Each number is 128 + 32 x the weight over the matrix's rms, rounded and kept within 0 to 255. Layers, rows and columns count from 0. Numbers have three digits each.

# up: layer 3 MLP up, 768x192, rms 0.0974, rows 190-200, columns 0-191
# down: layer 3 MLP down (transposed), 768x192, rms 0.0974, rows 190-200, columns 0-191
# gate: layer 3 MLP gate, 768x192, rms 0.1, rows 191-201, columns 0-191
up190:102167119160116051184149113166109150184114160179136105162140098124090096078178146060165145087210148128132188125144151083097123139123163098142114181074074171106046215122159145096202187151154083187213108137137221126179204137155097027125171122159128146111107156106128136133103134099169099056089133086172127120118138114182113128070116067139122089103077063143185139157101056200172166189171144136133163095083138135126164115146046164119110162116162165131147124153120082196084111171138154120227142056102119075109049140125138075178158112165104172099160171089131151162118112077085115114
down190:137126107166104222141147159111150122147128143151205119218122132162091129164211187070066128163112143101141097126128156119130124078160171155111185085143174103158141096112093151148143126125162096133082118124108161081115108102178168201135101197121171105142115126143151098087068091114066157062153144110124160103160199157196165132088154147133088055103088076156139118082117071124174176151128115188174197125094154169135146113124146053121101145134141190171173148089143143171090194182101201156115145110012100142143151112146019197131114142098127102120143107082126089159093079101084146103
gate191:098116152114146173104159159070123128176117132042134123162110148118153194142121115081074167116146139174114096119116119093116110128166123137098115094124172071110102089092140137106062093132054068089126149132195092126133158137073135152095129105088138155109084100150163115132121172131125126063130138113134145124104133179099146187184137132145130141142073128065120082166156136134119150119136184084110131058100141129112171137136091168139097126080102162150155095145142096099130142116065134071116104177173104128159182092080143127163121143157149091073126122124151130112119173130122104143
up191:138139134106123104151094098158161120108107140103090146152113107067153069138145110125187122123230118129107122127159146159135115093157144120106092163157085124126107129101157135108158211103158147146141127135105096103117171131075064118139151118114086163138140152110146137133163127047123165175110143076197131111146114124105125153154094106085118075212140142144088143067109108121095089153145152124167158147093113121167088105141123160100160177197115109037138131116060116108190116134127143154131159138165114156130161121106143102155114142156115138105152096093125109130138195186156156128
down191:092161158152130155159080115140158111116108084054165134098137133117135129131156130088075083158134127108120135075142180141150129145095116153105097160144133120099132172132134114151104123122073136133126109154169149075149130136104097124141132137170129161148168108085136101127140094088155088081148131104182043132115095105160208134110085121122141152144127136168091118116087164122096103130150112101139168128103143106168125104140102187093101118116145093101123183183165160130093130119118186124198162159131148105104153113104022146089116095148088137179120167119145133144134174131095165120
gate192:141062152174138112140121152148068129151182124098129112136085127118175079084108149105095144104093138184159073113169090094077118166083086161121086062164113107116105063173178157145161107128134145166084092176092139080157104106117120108107150175139152126114170116133125157120136140116066184156093069114210116092080068124118174161158155092125187136129176133133136129090145163100196085081147125151101177125132110127188119107146144169112166077073168097090081139127125106155107178159158150123089090145127161143083144145128134074107158169099107103102147156096106121114139151093130104113
up192:111213121115075075071149124069121142188106110090114086118158137142078134173134147166178088194178139140101115114071162114196136136154121124114240150068102141164126123105114088167077106128154103105127137082160104149115191128122150114146101070153140104110093150133073110161075120127123077117119180168081207066148197095161126109125144185148113137146088104074145160191119081130060102160141191115149080120093066153077113139102095129133145113123132170137162104132158166172146116135140103124114177137154136177109108095131099108210135139130135130158143074151136130146085150162137145168
down192:150110183141164119184100105124126136122101137117116115114120142136165119080066149101099147100110093153117118088114116115142124156134070207113151125119108124086121122160111128136183080076124092083132102118170143064081155109105140133127137154107106145090144128161101122114180144096092164132110126130127131133145129148183070121114142100145199123082088154162099141175152062094147126145202095134082127149126137162173129153133144143132149164114202133141128067132135096140097116201167126142134104133103175110133118200107203063024110123151127156189170157113134141094094148079162163156
gate193:106143067083146093131086137109147081159146091118114072097115125092095159147101172083129093097079123166107138101096129102121135110089119182071119115164110088116085128093074207145082206099134114152131133091144120072125151002128115056079112114147102096165223155145088118140106110062110156152128113142091103167011119081157154161129098117151207080080096191160155138105111097076199077110104081153151102080169157133104130149107129077082114128133105124122175197183102088153129126087169104167108110159170068137095118136118163151144111140109084103093107123177054136159133162084092123082
up193:089185156155185106164098104137070111113143168168208118120092163122097109144205113134126166084103177108116124129134120158156119172188096146095142188246173164141168100185130087069031151130121097135077160080148161104136093164164087112085120115079109222157124098101190144140121110107200132073123093131144085169134138147070097156179055068124083124122061110185101087081099186128159143059135110121177170211140158139116141111103118160133039160123106109133169159139082154168171153082125139173145066153078161064125083142138168121173122128180127113154034184141102158160139136104133149084
down193:155152066150167127146111155185200080159145115125196089139182122144112120119158147117149165091132111110174177171165124149160126131160088048064068154196116112120137178089151158119066207186131128131113164118158129083102095053120056102092139133138162101192147106120108130146116083100127197029112111058112077145119158107108176130171106175105180173109142113123077146164083141121114134099162161138203080145200148110053083126144098115084127118119128131135156255112149118117045161114133104122107098138146099115144143143164096150108110086166091151120100124142108090107233127188153108068
gate194:145161083101189133173164062113113126153144121116195116105165141119108175143120195068083160140160151050105165123097188136158161146150193107094186141086079085096086146171151190147136122116132097142123146074096165078151095087154155126137126081052119116111107173140087095104130142091138125106137170162127136096190131107138121130166098206107105117109094148135133129070069065112088141173154186160145149111133122191122103145054159122113153108169197118152130114106171090197127111079131067137107154159093133158125109107117126109144186105112151111073142147156154143173116193119149093142
up194:160168112065059077081133096153159074133086118145128193195102143098105162190224129160148122136129154153126174098160128172102135165093134112098144181135187133130081169143138150129160235172103175146118138205181185157080076083137116112135149102122135151081114096075170096106135164169128128156097154086132156160162090132075151122149166157100101176150082146032135156127110115160048170155144148105113146165114109087147117180149155104107132144086125100097219155124125101138162093064120159175140125115125128136151077171129106164173193095148163190081155167161164085156138107110130157186
down194:148135153151050128089103147145157140168099082169072151075121118148114179187171118115144104114149136184161155149184122145140139125090084106125145197108240161105115122133154105121162151141117149146125105185114144187096084109140125101140150086123133131081105114133119083082131148202132066183076086099115087134116101168152111102123158107097125130150124188119114203124177127170056126096125146100146104167060095097134126117139148133117144123130171123042175202093068209107170110101110151129131102051177059140106125075152255139147159159103129124144125094168106094134120118142106167118
gate195:064134150181140147133150168143102115111171141128195153136122164119151147079056167109209115119144122086131116077090178057129037105063105118104098165161122112088144141096128154128148119082130116157095133160136025132172094116084156065130116109100048121094112102087143082128058086128186070162116117142128170114101068120138097159130139126109026117119092169109094117118154125151157075112109119107101162123109193093165136146133133112108190185100101094102110168071072118156175145062167090143059112141159110134106143161122104088125157136127071166076093126152149073099127201167162112068
up195:108135177170156127120160116138112139081175130162157137153073106151139154085069147088197148150123081047150142122071174149097079113083186100143115150141130139082135170109081111077156112092111098183127110143111061186205065103150143081145133080127091124114089125125124168123043100137173078142165145112135167149085104125159105167135156133112048148151103171094103119161169100146143072149110097113129131137100164069126099122103150149123134179120091051112121194089091137102125153087164061136106108139128094157099144185134131109136167120108129157101122100172163124069157124177131114054
down195:133115153155132114140153176091172140100115172154127144136110118137143153080119123136207172141097066083122125149128113224133127137125152172183104123069115165157160160138125088118169158148170113148113133128124140197164126098172108161058091072161129099080159110199141210139124097166117140119134156138108194123123128122148064144137161131112155117149114179096105162164157074138093063148129142157191147161111106122106174127118109128147146159088020053136053166133121152135105178193150120132125092122138132193131109138116000115134122108137172132168147130154136184094152061161120137102
gate196:118141131133154125147156138099141112194121106141135131138192202120146149127138139133114136184096105166125157123092076131115166100116129175098131122134154107104130133151110156117142105097133128142118089150126095142113112124052157146091161168127111174112121106165141079164135154144099081126150121172077114172121080149120127135139108095121156154078102117106152083138110168135135196122106125091108111109128157141150104156143131164149119107123121141140154095131120090139103169116129172130111113150098133116162086058134119081143109117102100162086111125128136100109134129124065118109
up196:139136124089076148127135134160126129048121146125125087112112088148120151141142148123113139108155121122119077128110158108150109135131104100140121142135082164176146107088177100160105121116140104117123166142132141103137163134181080104174144142127157100141207076136157125110145121084139155128072113128149128104154137092086159149120119091128145174195139090112100205176135104142117098117171128153126161162096127118151118113118107093128138144127144128111081141086138151116132101139156127123141135130137131128153134143102120146117121128152094141123137127140103121146114161150143110144
down196:152132100110115107120094138128092109193086112115098116124106181143142106143163105165141126126125094124104159157075125113133121134139162163070149153157110128112139105124144128128149128124099145102129117140106107106108117099094150122121142117127113121157112091095138105079140132120139084129160108163121099160146079159115036108156138087143120110139154153171120079134154182141142169156111092124158150134131148122085164130146123135145155116119062169167127111135135097150094117136127154129135127158102109123129116094141187130129112134128123142116083166129130108143154138143080168094
gate197:103152108111097122122165102172166097154111146208122120165129173132151126143120177141083123177138117148140145162071148141157142107128125106096114144097138133111046076134184151155083123162135124104147182150104097154106134158125091097101109150076083076137083148129144123109106090074169127109097151138132103161137151122054145122074137166162091091162116142124138092098095122121076089140152125128144165067089120114125152111151096101139167160105127121143105116118151155094111132095158114146154131121141107111107103154125129159173121143106105086160143140128136125122092122109103147165
up197:129093169140115099092121170141093160100159129133080158102113124182121170085106113144104170105125096145165102114144107099118155118125133104152136168127139128156126116217120083129151119104158122164130126101101173123117149127166131117109127108134124114089144110076111104141157166135095089159134059131139161144153107114138111145132149112145181140056160135130108094115158117163194151095152112149093093175102159167130076092146133098153094117170129137099163105153130157125126137129105172120127137143103140152114078079139148156127122120111126102115117092138158142151178166143128043173
down197:159159142121166156132161125104136136154140158112114125122122157153106135141122106187142136162103134111136156109123110133093168086132138109138139168084099144122125161065149121129136119158164078114168116144108098123167180104154138175110113161147154132103103183128083114118180127120125167101138157150137142131128142146079100092096110090133131115137151126121121117122143144179124138119168101133139096132114107137125183129159105153127145118120119131135117155169142071123151124171114142086126142106154131115116096124155000143129141132124168118089171153140150110114119135151107134117
gate198:143094106118098193160147184140084159075141079104066143156108153127151142147145082113117083085177137110121158130169178111126147177087109094114110051164130125149113160089129121069141165118072117117117095153194067114125164123159149161117108098123129138199069106112148117119127184103137118149098155069117110174097126132075130107154127097111095133138151089071118122096134126125130105106119120109176128145127123078152146121145138108133105087155109121134136130114163116103169119168163182108093141191166114195130200131112113155166107131160083100133164143142129123140101193147141126193
up198:109056130191125118113090109113138139087120141131148075153161100086167144147144122149081144135167118102131106140117108120122115116108132077115177135102139108199060200136155123128113149100093134084113162045126133128072121157116099166118132145089039128064094151107142148081083107108136151085067105126156132144115135096137138101107123167156121056106119108088178108175085115102170131138141101134096107156082131125169104131115035119154113146131069119124167149159138133136159101158143130098095160124081149121102054144162147094116146172112139183135140113081101129147155148186077097145
down198:138165126139066136138159152124069092096099061116140137163129169152069198098152145163085095129143141107126154122109112121131115160084125088134146083130114156106165116093132129055111114129102123134122076132140110127121118143137138084143085143112088177114104101088099127106080167135134158152170129087075166126132138096136076150080152121137108103115105128121122129155105196095147131149156146163136196111139145138143153047137109156132110074113131140153099142100105236128163148171172130080133115139080114164134161151113209144169159094124122115117177084131092108102127163137101128128
gate199:145104121140107171111117106064159137138222151176104115136097123128125195160135054080119108104103143111153120120100170156142140160128092143176153145049137076134123130106141125107089143125126140126139135165190130142142121131093141147122081171149108132186089127118153094156115116118105156124138084078136134138162179108103103136166076104112094117173153114136127130120108129125116120171178092093171174111182123089125194047186140178154105159133156156087122092114148137114138119116141166120173127151145175122042184171109101169187088151138115077156204103169081109177088112142212095102
up199:149137089066096191116072078112130111203118056132126147112078145136123191127141118146157162130110181120142152068135102152155118095099139100130182167114050093117141138122131083116098130093189146100163144093128134165130202150084122139070108141118117136144090091178100112112095152146094131160197140099127149101121151088164147083109161215094170146146158163061176125143153082175080132111073161132152088143126130205103114085154136079068100062083068122165065147122167121091171138063142069136139144100207116123100137145097124171128139140118055114125141123142156126080116135107185139126
down199:160167173096166060145135101119102079115158171096125070155123084113113112087095133136163126114117138171187110139119110148138106118167166127134107128082140161143137127130163169143119123102115093148055076108143135235134211137125086099097144159090121130156108204159177096135126089255153113064063057142132161133090125117126118099162102134120149102137110154162115141140120136106123084071058116107105160168174135182157138105162100163094150119124096119169087078114155127158116082048146131145110132138106106132102130075134008124122110145121155102150154129150101121112075143107167135137
gate200:110138121043186073060133191137145156154112213157147068079147124171107133113146131131106115118099098124074119102118166128136136108129170131159147155169111140132113135079105137128158127168141136163114090117115111145139140159168122147137132137186122094112080176094049129076184088155132109070104197090201172125166100139135111160102170206070181103085061159059136161158101151066138237100092160097121085113120121136171152107080142166165141098168157094144216185159156126138162126057129127181141147112133125110165162136098150111193127161147182100137106141138197152139113151080110179148
up200:093146133175127112148118085145077174201134122140148180152073113173144131159117118181090088170115149047091159176134171169190117175079106104131087121124110155128163077158147137118113101167161134076203122138154115126120146100027141122097099096101161107143116124132178178148098116084184142128140151174133078104104128078143115068163069094183128063172035091085128204057226094161117059215192133114138123142132100090138108131142115148127164137112086117147048113153089128098110106181166171103152126149163101099124089141088127163182169084128130099108113099157078066136149111143159120182
down200:148099079159115164094064103114114153199129075090104142099096189145151152146123196110110133139117094118152084111186160098076099123095059150143104084157141137137138111107110143121123076120164102145119133153135157063161086062108079146097165142154123131155112130058180101106075159109131101145125115187077105155115102094093088139172105161128176115164166152127127070085147147143072152117149109180065090157150109126132063123165152168080146149075159144099069160081162133181086101122218062081155176123145124195081084109108063076105099118168122154194095123105108139136134109157180166141
gate201:126087116087115139124160171085135191142137137131140130133175121143184214154117158136098077131121124137073111168143151135141115150144155098101166119185159085142123125104141196132093109156167139142121099117216130117102106142087097152099148118120099118072105173111112112129068124073161146062104160105216142081142115123150121141128116173132067121113053076094114120088115147105059193141181128205150133129067116094136087099111142130135164164146182200115125116131175129163105102121136172152205162086141175156099107117092141077132127175089144088108111061132163144127126128084157158128